config = dict(
    n_layer=20,
    d_model=192,
    n_head=2,
    n_kv_head=2,
    head_dim=96,
    d_mlp=768,
    vocab_size=2048,
    activation='gelu',
    norm='layernorm',
    norm_place='pre',
    norm_eps=1e-06,
    positions='rope',
    rope_base=10000.0,
    rope_fraction=0.25,
    qk_norm=False,
    attn_scale=0.102,
    bias='all',
    tie_embeddings=True,
    parallel_block=True,
    init='normal',
    init_std_qkv=0.0314,
    init_std_o=0.0,
    init_std_up=0.0314,
    init_std_down=0.0,
    optimizer='adam_variant',
    lr=0.00135,
    beta1=0.9,
    weight_decay=0.21,
    lr_head=0.0106,
    grad_clip=2.0,
    warmup_steps=278,
    schedule='wsd',
    decay_fraction=0.654,
    decay_shape='linear',
    final_lr_fraction=0.1,
    batch_tokens=32768,
    seq_len=1024,
    doc_mask=True,
    train_tokens=164500000,
    steps=5021,
    dataset='wikipedia_en',
)
Each number is 500 + 25 x the weight over its row's rms, rounded and kept within 0 to 999. Layers, rows and columns count from 0. Numbers have three digits each. The size before them is the row's rms in percent of the matrix's.

# layer 10 MLP up, 768x192, rms 0.056, rows 18-51, columns 0-95
125:496524452526528509465485520531483467517486489509509503468506509516484498491497465532489443490448458502485497494498514506510504537515493543462527458557502469494513489523497498527505498450529518536534480501484483486504505473492488537518533496491494469533541474504465462473508483512525474472
116:467519490451518506530472510523486476497502469486417543474459519493486494501522504467506510485429533485511470454530522486498487487521487487470524518529541496527508510542527499520478479474496484451510485523470496516476520567478523415492505502520477536526530504516515483482510523524480492504
104:499479490521501491574528535500529498476491463548429503480480503524474527485517550501486542477497442505487512466490525490481526514508500434527494502493454494462461518493494516485492479461489467525481488496491481525487498516495504508482531489488478515542502508528497459492481510493488529495
125:490534505512476504499530474521498486509458478484529512511464473510499461481472490512527531535469431516534507491526527546533515513504485471435510523506515497449502501498493473550522514458510529518468493488488523550531530498471521557515547504448531496526490483522502491448477479504491503479
110:502484478464513538514524499538460515472496491492513524500468494534486473477490487487476526510456467457476478484521523496502504538543536475511470531456516474534461502470505506532507501482471498515492557486518556557493486509506496507498526497511525541490556495472505474516478482495489511468
123:486508512539470516490527491512511475528457457514492523481561514557466554503471485522487510471492496523520453493531478518476534495542528505512511452499525499502508487472503504448490489480494514505512509561538461517545499485504484495494580457480517547519529493507533500506508507511522501496
021:490458507484489469536502536528475557458491482511519521514469484533497505503521527554499507462593506544502517459513485467519467434499512527487494473486527487472483478496551516511517486462542542489482516474507504506491510468473461475531463491514494500559488490489521504506503479499483471496
011:518500472497506503520511488477504463499509508487521503479524522489456489495478464497469499527516510477514517502463468528482482516508499474481463523539494456492494514528502482496502523491491521495465489448448509461508495515482450450495518435493538522460518483470500490494539509526486504538
065:471515492509478509464531475514473496522483493500525549481518479523496481462514488486474486493495474471526532501529489543529511468509518475495473503483476516503466455522523525487503512483505517510496466563485504497515503493517537512517509524531488495485468499492480480514464533464528503508
116:468504508481509534527498525511504490519505505517474521486501469527465533484498479529497509521485506526425508491511475494498488524503504457484521504466528467509483445505518500518510460487511523490509508514549472553498493535482463498428491505520487497494503448520459502482463458483515502478
111:521549477496498478506551495487499501511480547456478527487496487451514524482487524462458474470493481504550474498502494511484537507542545479488526532439521454485469449510492472500496480486520507507489502524456480524527472535485527465459491509496525489521528518461491502464537480508501534520
108:514505501528535513493514504526516484491503519508533457486510523525528511514441473463485490483484484473487500479503500498496503466452500495489479503485510475492484478449492502516535508505502458499464563527506521496526513469528474517461511498501527496498507549525529567536535445511500531515
111:482493530492475474479531498517498495504467514479436513485499521526469527493497475532480503439480513511518489459520516486560494492531556484461509495465506506493451478518487532533489496527474508476566528504509521543517488500451559461464504509558508515484542470480520484498521480524504509496
025:502499493508463524516503500508497495524521497514511497480511533537466506471473516548506494470548526492492517500480528475520523553510481505499473519497512519500506532555486522481514477500520482518507474519470531518540536526466510492462491477511543499505505447495506495482507520489462494503
112:480532464548487539497468505489489558513456480518479504498511444497511485480504518453493477497486478520529470503459535550549499487449520520497533532503519501521497469489470484477550480482486499506469490502454470489508499516511509495472529470525524525517516496501514505507539486552503522499
105:473521463459539498502503512535491500467438469514560504511480523529510479483504512505540517506479520534524506441515500425486501498481496426524513512479523531500468482505532519508509530486506454466495512509460506508479488537482497497474490505483526461501525508542524502489513538527549534507
110:467481491520517541520481510516502504505519515537465493515506484506460528466511462501513446444492518539543463508487480501525554525575508507519495547464488510503466531485508517514484530532486532480516523475506504514503474476501521464492494498526506457482502507545471496505469510479526521493
138:473484492515539524478512490477448508464493466501496523496497490527566475488565478513488530457508486468539466513486491523472486531522495480514492545502524477501495485489501506529499483484501495481467543509458491510513501551465466504477496474494508477508490442490515507532488534513515510498
019:510512492549514493500449473464484503519478515497468506502512509524451463488483483484554481542439465529488486504531460490496475503519498490457460483524482495492502493484511484461491489480474466490514467514443513512533499523511475510485537519513497501447504513496496508483516528537511502464
121:496555500484499519512465505480524487480510477485487518476461474522481504501493509461429478456470491533522462490546510517523531537531538497465504528563548496498491465482478503511550511498501508526511506497466526497528524480470503479520562493481492535525494502489530474536517489485533481500
105:499509511528496496465514503470519482515522464511512507494508462520541532457501458509463516485553491526540531483538506523515500495534535479501503478522493491485513501498539502498526495507481541445478547513525508512510502524481505523512488507496492498484434476486479501506520505511523473498
113:484522519511504529515549516517502532502516491513513501473519520496537493429481509515502508538479490540488477504533513504479506486483503514499530499506505502465462512510463499496468469458484544488464531509519503487530480518471568538509529524495442466535496521481491506504498442474515514466
104:501486529555507488525506511496515474456525459480505495511512469483476549508521467523489522512518482519471509467492507555535507527548481513512485522506493450521498495469485463522520519530514488481456508519499527495513496498518493529516548518509507452517507537494529484479485464529502527503
126:468512480566524509514541477523502503481513462514536482477476529506506503523492519530480490491448483476475466490514525526498481532519493523456475488535511493497502479496497489515508492470539492507479529509502488519510505506510512525489550501487494499486504478554464508541488485493501538513
033:513510528535504535471498498473535500506505475487510538533464498508467508497493501480442549490482539485534467514510516462461518459492460501520518477546496457503522516507499500527515517525491522488510544493477523519508470536502502486497545506528526531467511521469468506466511534513488560532
098:491505515483518504518504513495468470502501438486523527465494486504510496499514491546525453495495492502525521454466503481479492491479545514503485501479515477517465421441499487506561492499503520526497468527446524478515540519530519530524504510451487522484512498493467517531508468501490543510
098:506491502502535504488480501500470508518517477488508504451514489529532520494527489490461504509496508475520550518515535482520531462472496510504517493494541524507430442494525552470511523511519489465502458570465507512496498519474537506517532485488539505514494492520505572509508503505514506508
036:491499517554475518481480493550503492488496518510505475532520522493483497490532485496494552470500478477485493494487517452513491496481537523481516468455484519510491488535522484497534484537509520508478512505516487495512536518505484466503562485534497476476467531531498486504493517533465508437
116:473504497503542495529509522531478502503480486525523499503490502532496536506543504524477505498502501490499541475521503509477487517504502442509500519506526501500493497511550460493466452498561485497510486516521511543532510544530489481477506487495478519520456421518470511481505472500507534456
072:533480429515555499524485528539517504494481484483522483483511526490508491528528501514507482532542491510518550486518455475476529445523521493487479533450480471503486488536463495514506503490510516494519472518412554489461459535480521532510517483472519487524551507490493508502466506505523500545
019:482485509553482526476501480486537445496508549508513497534516488499447516481497477510518505517499499481528454480512516498449496490462454467506497520532477487477529464499511476490529533531490561508461433537402494486495498550492461527497520470532549504474499537517513512478532514505501526445
116:496492514526533520524480522491476532495475500499442497486509491476482531504493530474497534481453456503540482489495527522547505516562511496440509511497489490505472491511467507489525504519532499532489472504504498515498500481466504523528531506484504502528498494527534444511550480453478580498
017:485511488487511519539442472474475542531503479502494505459494540510533502515472496465491524516452527523481547510478487509491498509543501489492499507517481483521500518493485516495493458504488466518531544494585531492520486519518513492497508506480506524506528515504484487507504497511492485588
012:475529503502498509472486503492523525505469500533526514507500497494524509509497510522488518524457478531477490534480504522463529492500532510528525490488539487467509488467543521515537490522499546515491504484550508479461510523494462519531493517506479485534495527527491474516510470519459499504
# layer 10 MLP down (transposed), 768x192, rms 0.0403, rows 18-51, columns 0-95
130:480521477493506485485522498499486489521512522528473502533472473503529515516520518487542511511492520509535535485504486452441512493537481476521499508493448545498487551473531440524492447491480524456466508489521487511501480537480489519489492486486500505503479524496552487524491513482451495504
119:466503507521504482449490515512487502499499471507516485533488489524495490461480463503496513507508501490503532520482479516537471527498526479539494498513490474484459469481523547490511497526477490584488489535471558540492522514533540513469511467444535482460473507519503499454482458500495527515
093:517527513487484526451499487467491487529497504436552470504507488513514470486477471495453522515494542480507479532499513491517515503542502533438512511504530470553507529493488480497499510555473482505480457487502490437505509502493500497534485468531507478516491476482533513504513470510553494504
133:511426531467489491517447512482513462530546530506479490476505502527559466488502483508489510471523539538479499500476540457512492464534494526567498508531496473502496512502500489515476499528493467501535496520495524471504442550487540483520487445524524489474531536507490509509510522443525477503
101:485448502481480490490490510466532496524524528521487548460542539502545490522461508525515498508515523525494456538509458504472494515485465512523499509534497465470496500528489495510464512542476494493528460519524497528486513462488534509523488495476464501467491499546486517531530525497479524541
119:517482501504484454503481477497472494517506492482554516560507524481500470473499499548473521497506475496519521487462527474525518519521513443499503460529482518503515515482529492483522537493452507500570508462497515531530493517489441499501477506490501513509519483482469517505482529509502447497
010:484490492492491502482494447456478479552479507471513500505534533517514502435507493468510495537492530441483502527508529512474560494512498484511520518461507515510526481505470464481460498523499516491497510497509504489472487500501559512482470479507508510471544515512484476555524512478544486531
005:472516538536473517466484486503532523533483477520495509464491482489511460543482525508491476487489470531537554517522534456511498473485488515538485487523482512514491467509509534487507496501519502485492511530505497515515528517508515470499487534478475519477491482478489500474444499528477464478
046:518483478505496493528499546512534513511530518473470458540493493452483520519499504513505514479520531503484490495475477501499462504497474522480507513508535520499559509480471495495467502523481495475504524432517502507505489507506515487501493527474509496487529510519535508534546478538476529468
118:487474501532493508503525513530529518497487537494511468503521535462508483489527540546480498479513481460518496539501486543509523518459488481459501479511503516492518486516483474463547526468475459504464490480512463497526522521521492542521469477479458499513495487506532512512477474503425528507
112:505494503477443485495498484486514504512502474511501499517513478486505500537499499469526493490482484501503501560514483484511495511524478511527478483516486501499523490563477530490508525478509530475491506498515527498425501496511514508541501498466488502503478492493483482530459534544480502518
107:503540515497519516491483510475480483512482459521501497485530499493481512478539521516495492486538527505545482491489470465523490519514519485497536533508528536500496494548514496516485513506500520477520507441510477443495509536495502475508484499496472487500477498483469482472473506520490454492
110:521499473535483543486502493470472507531505476469541504500484520490544496523498527460531468517495509483494500493505498514512516510474490498524493485508526514540530536510479449497471514501475484476470493510497466484516495506548466498466513476429480497546447503522535469520464492514511489460
012:508520509499514471515508464490485487480485517469493498512533486486489468523527538473486526526515453477519490505525473517468483483534505501478478443521511506506530462509497505520511535473509523481509511479506463500507485527523466505497480501463481507480487531505495482510487452485499524473
108:515531497521509497467514493496490532502497493526476456458487461526475502504498511479479468491519516484492495473538482500508449488533495534509477495529535522477507513514523497514454533465489493515525538477474498482503474514513431519519479538571498459497490511482534545508480515518490502539
100:528492528527477478521531488495486496560551529498448432500493489492492493488502495521463501495503475472482470518480481509489493485499544554469503508515484465510507539473527475492508521511521511497529492532541459511554534470449503475506507525471492532506476507416491516507530479533484485512
113:429554504520474526492514455486503479520543513491484460513505526518538448487457492524524518554512507488468535482487500490465479488494464491480496465534542496519548530545511481489495481501500476496499518500506471500486489513505486534509491509506437559489518477540497501510517475511510461502
142:489444535488505518500523509509493482545489531488491514508512497524497524536487515515529483479541502511535498451464512451469477458497524478474444492451545507471494488476484535515488530466509489488523543613474542530504488482498505461488512500496514495502476519487513516506483478511500453506
009:508492522527499553516491514499485508500508507522450515477524532496495476525504518495480473466498477550496537460503507524516519516509505531485508516521533485500497546525469511526485499531491510489521486526523494533521492544527478523515483499483481527501458485515499539458452461491478519482
134:480494457478496500479537530508513510508510491494503514518464512537469479499499506453464471487536489529495484509488526489530520514498533473475488499523514479469471437504517507523474512494513536518519496489507501478459518524463538538500476480504522504491473474491484529520482507475477540487
087:522516473491469499525496503545446530479484511519498500495494529492460516497468486451491511508412467465469509472522462503503492457509484537477510505531524493527483511471472495472516470509505476521525478501487546533498492503486489510518498514494494502495516511545569516507499487494503511538
114:497516538510512508510523528516457483434497479474488538484484475497470470497534453515479511493472501523509526474467458486519467528504467506531497529487492511527488480496488460494527507488508495542503497495513505539507498489556493518503502451493551505481493466492516492526488499529481480518
108:516520486482511524483529483495522525531449554512460496531496520490520480512473522462509531496513458487490477517500486493477477522510514483461477491482504515486505470504496519478490477495494482489493516514485494481463487501490522541490456500492511567464507432524482494505468468474524498530
127:525523473463490487501475508569466486477495488458535535507518471524497483520511525516493512509461492490522474525497503485487478527471497489489520503494525496494523539512563480481494513494489502489524539476480500477534503525510535504517562470537513518495540522494511470463511493466493487517
018:485493476486499461498489528511475519519498496505507465461541477513514513507517502470541496507524447507478555464496521473510477540525520503424473512471506531489513486515502492516466484516523507509471501499514484516529512488489528543561493496467455467518491522517505466512447480490546460536
100:501484499526467486498480516486522493533493527504453518524508506508492502522513504487519501492492540498456495505507505520502514504556460519475505507501452495468537560570535501475450542492514492488490531474536471520484487487493494468475501492515517501509475495545481491496471519492482469476
115:485527484494506489483552519493548514480487542520478487544517537492506520500478493489537496458502504471489484487479465533466470529557489488504475475519470446498545473465518455541489514509485523536534520487550467497494517447528480481485464478485469476498474529463536483511515558513501519485
022:490480463457523491481501476452470521518518497470509528503484477494480483476485491515502481540490504491523495504493515526502491513558452483525483478515508502475471509466467501518493507529498500483525498498475519493505462488520534533513491516472481546519530498493519473481491483526505477559
116:516546474492478489515517522547494482541476492480505528514486507487509478467506454531499486486512504533515479572450484509506522497489512520497482507498524441488536501501472487479502468534457513527509515489514493480518492496460497539513499502479497497485536513488501484478508482491478510529
053:493521583485477472473507440480500486504514542529465495504508470520477522495482493498507500467497519445462437481472508517519501503484484528534519472539497515521496519457518485469495521502457503492457501481568480492474532465518482500488483461504479533482483491500491479477555499487486489485
009:527513524488518486481485459498491493532474522492518536485500491450489505528478488518525502479492464523532532525485521519503494506496577549481469464488519515529479521536505519537487500508515462484497498473512457548538462482499468507540540519463466508491504489497494449469448431468475505569
124:534514552495494487521498498469496486489504526507513484486525505498525527472502527462499482448511536486507468474500518494509549510435481491488536476534521512523523483476505438496501473490482499474456497501478524539505489485534501506486517470486518518563451502472500443460499522507514497461
007:520482482543475477528522551523511496449512482510473474525511525530500493532511525499480485505502484507505528451487506472510511494469469525512528504502511491473494481493487509513494515502511542485519521504501524495489548517486515512480482467503516487504487479494508519503540522534497531458
006:528469486458514480460483501473456474507476531472530488526511474503507535474514474516500486518487513488494473517499536488505473489522511493503499491493481520512501453441473498489494466532500467501487510512453488519516498473512546485499545499517499498522525461502537484525542500534476509535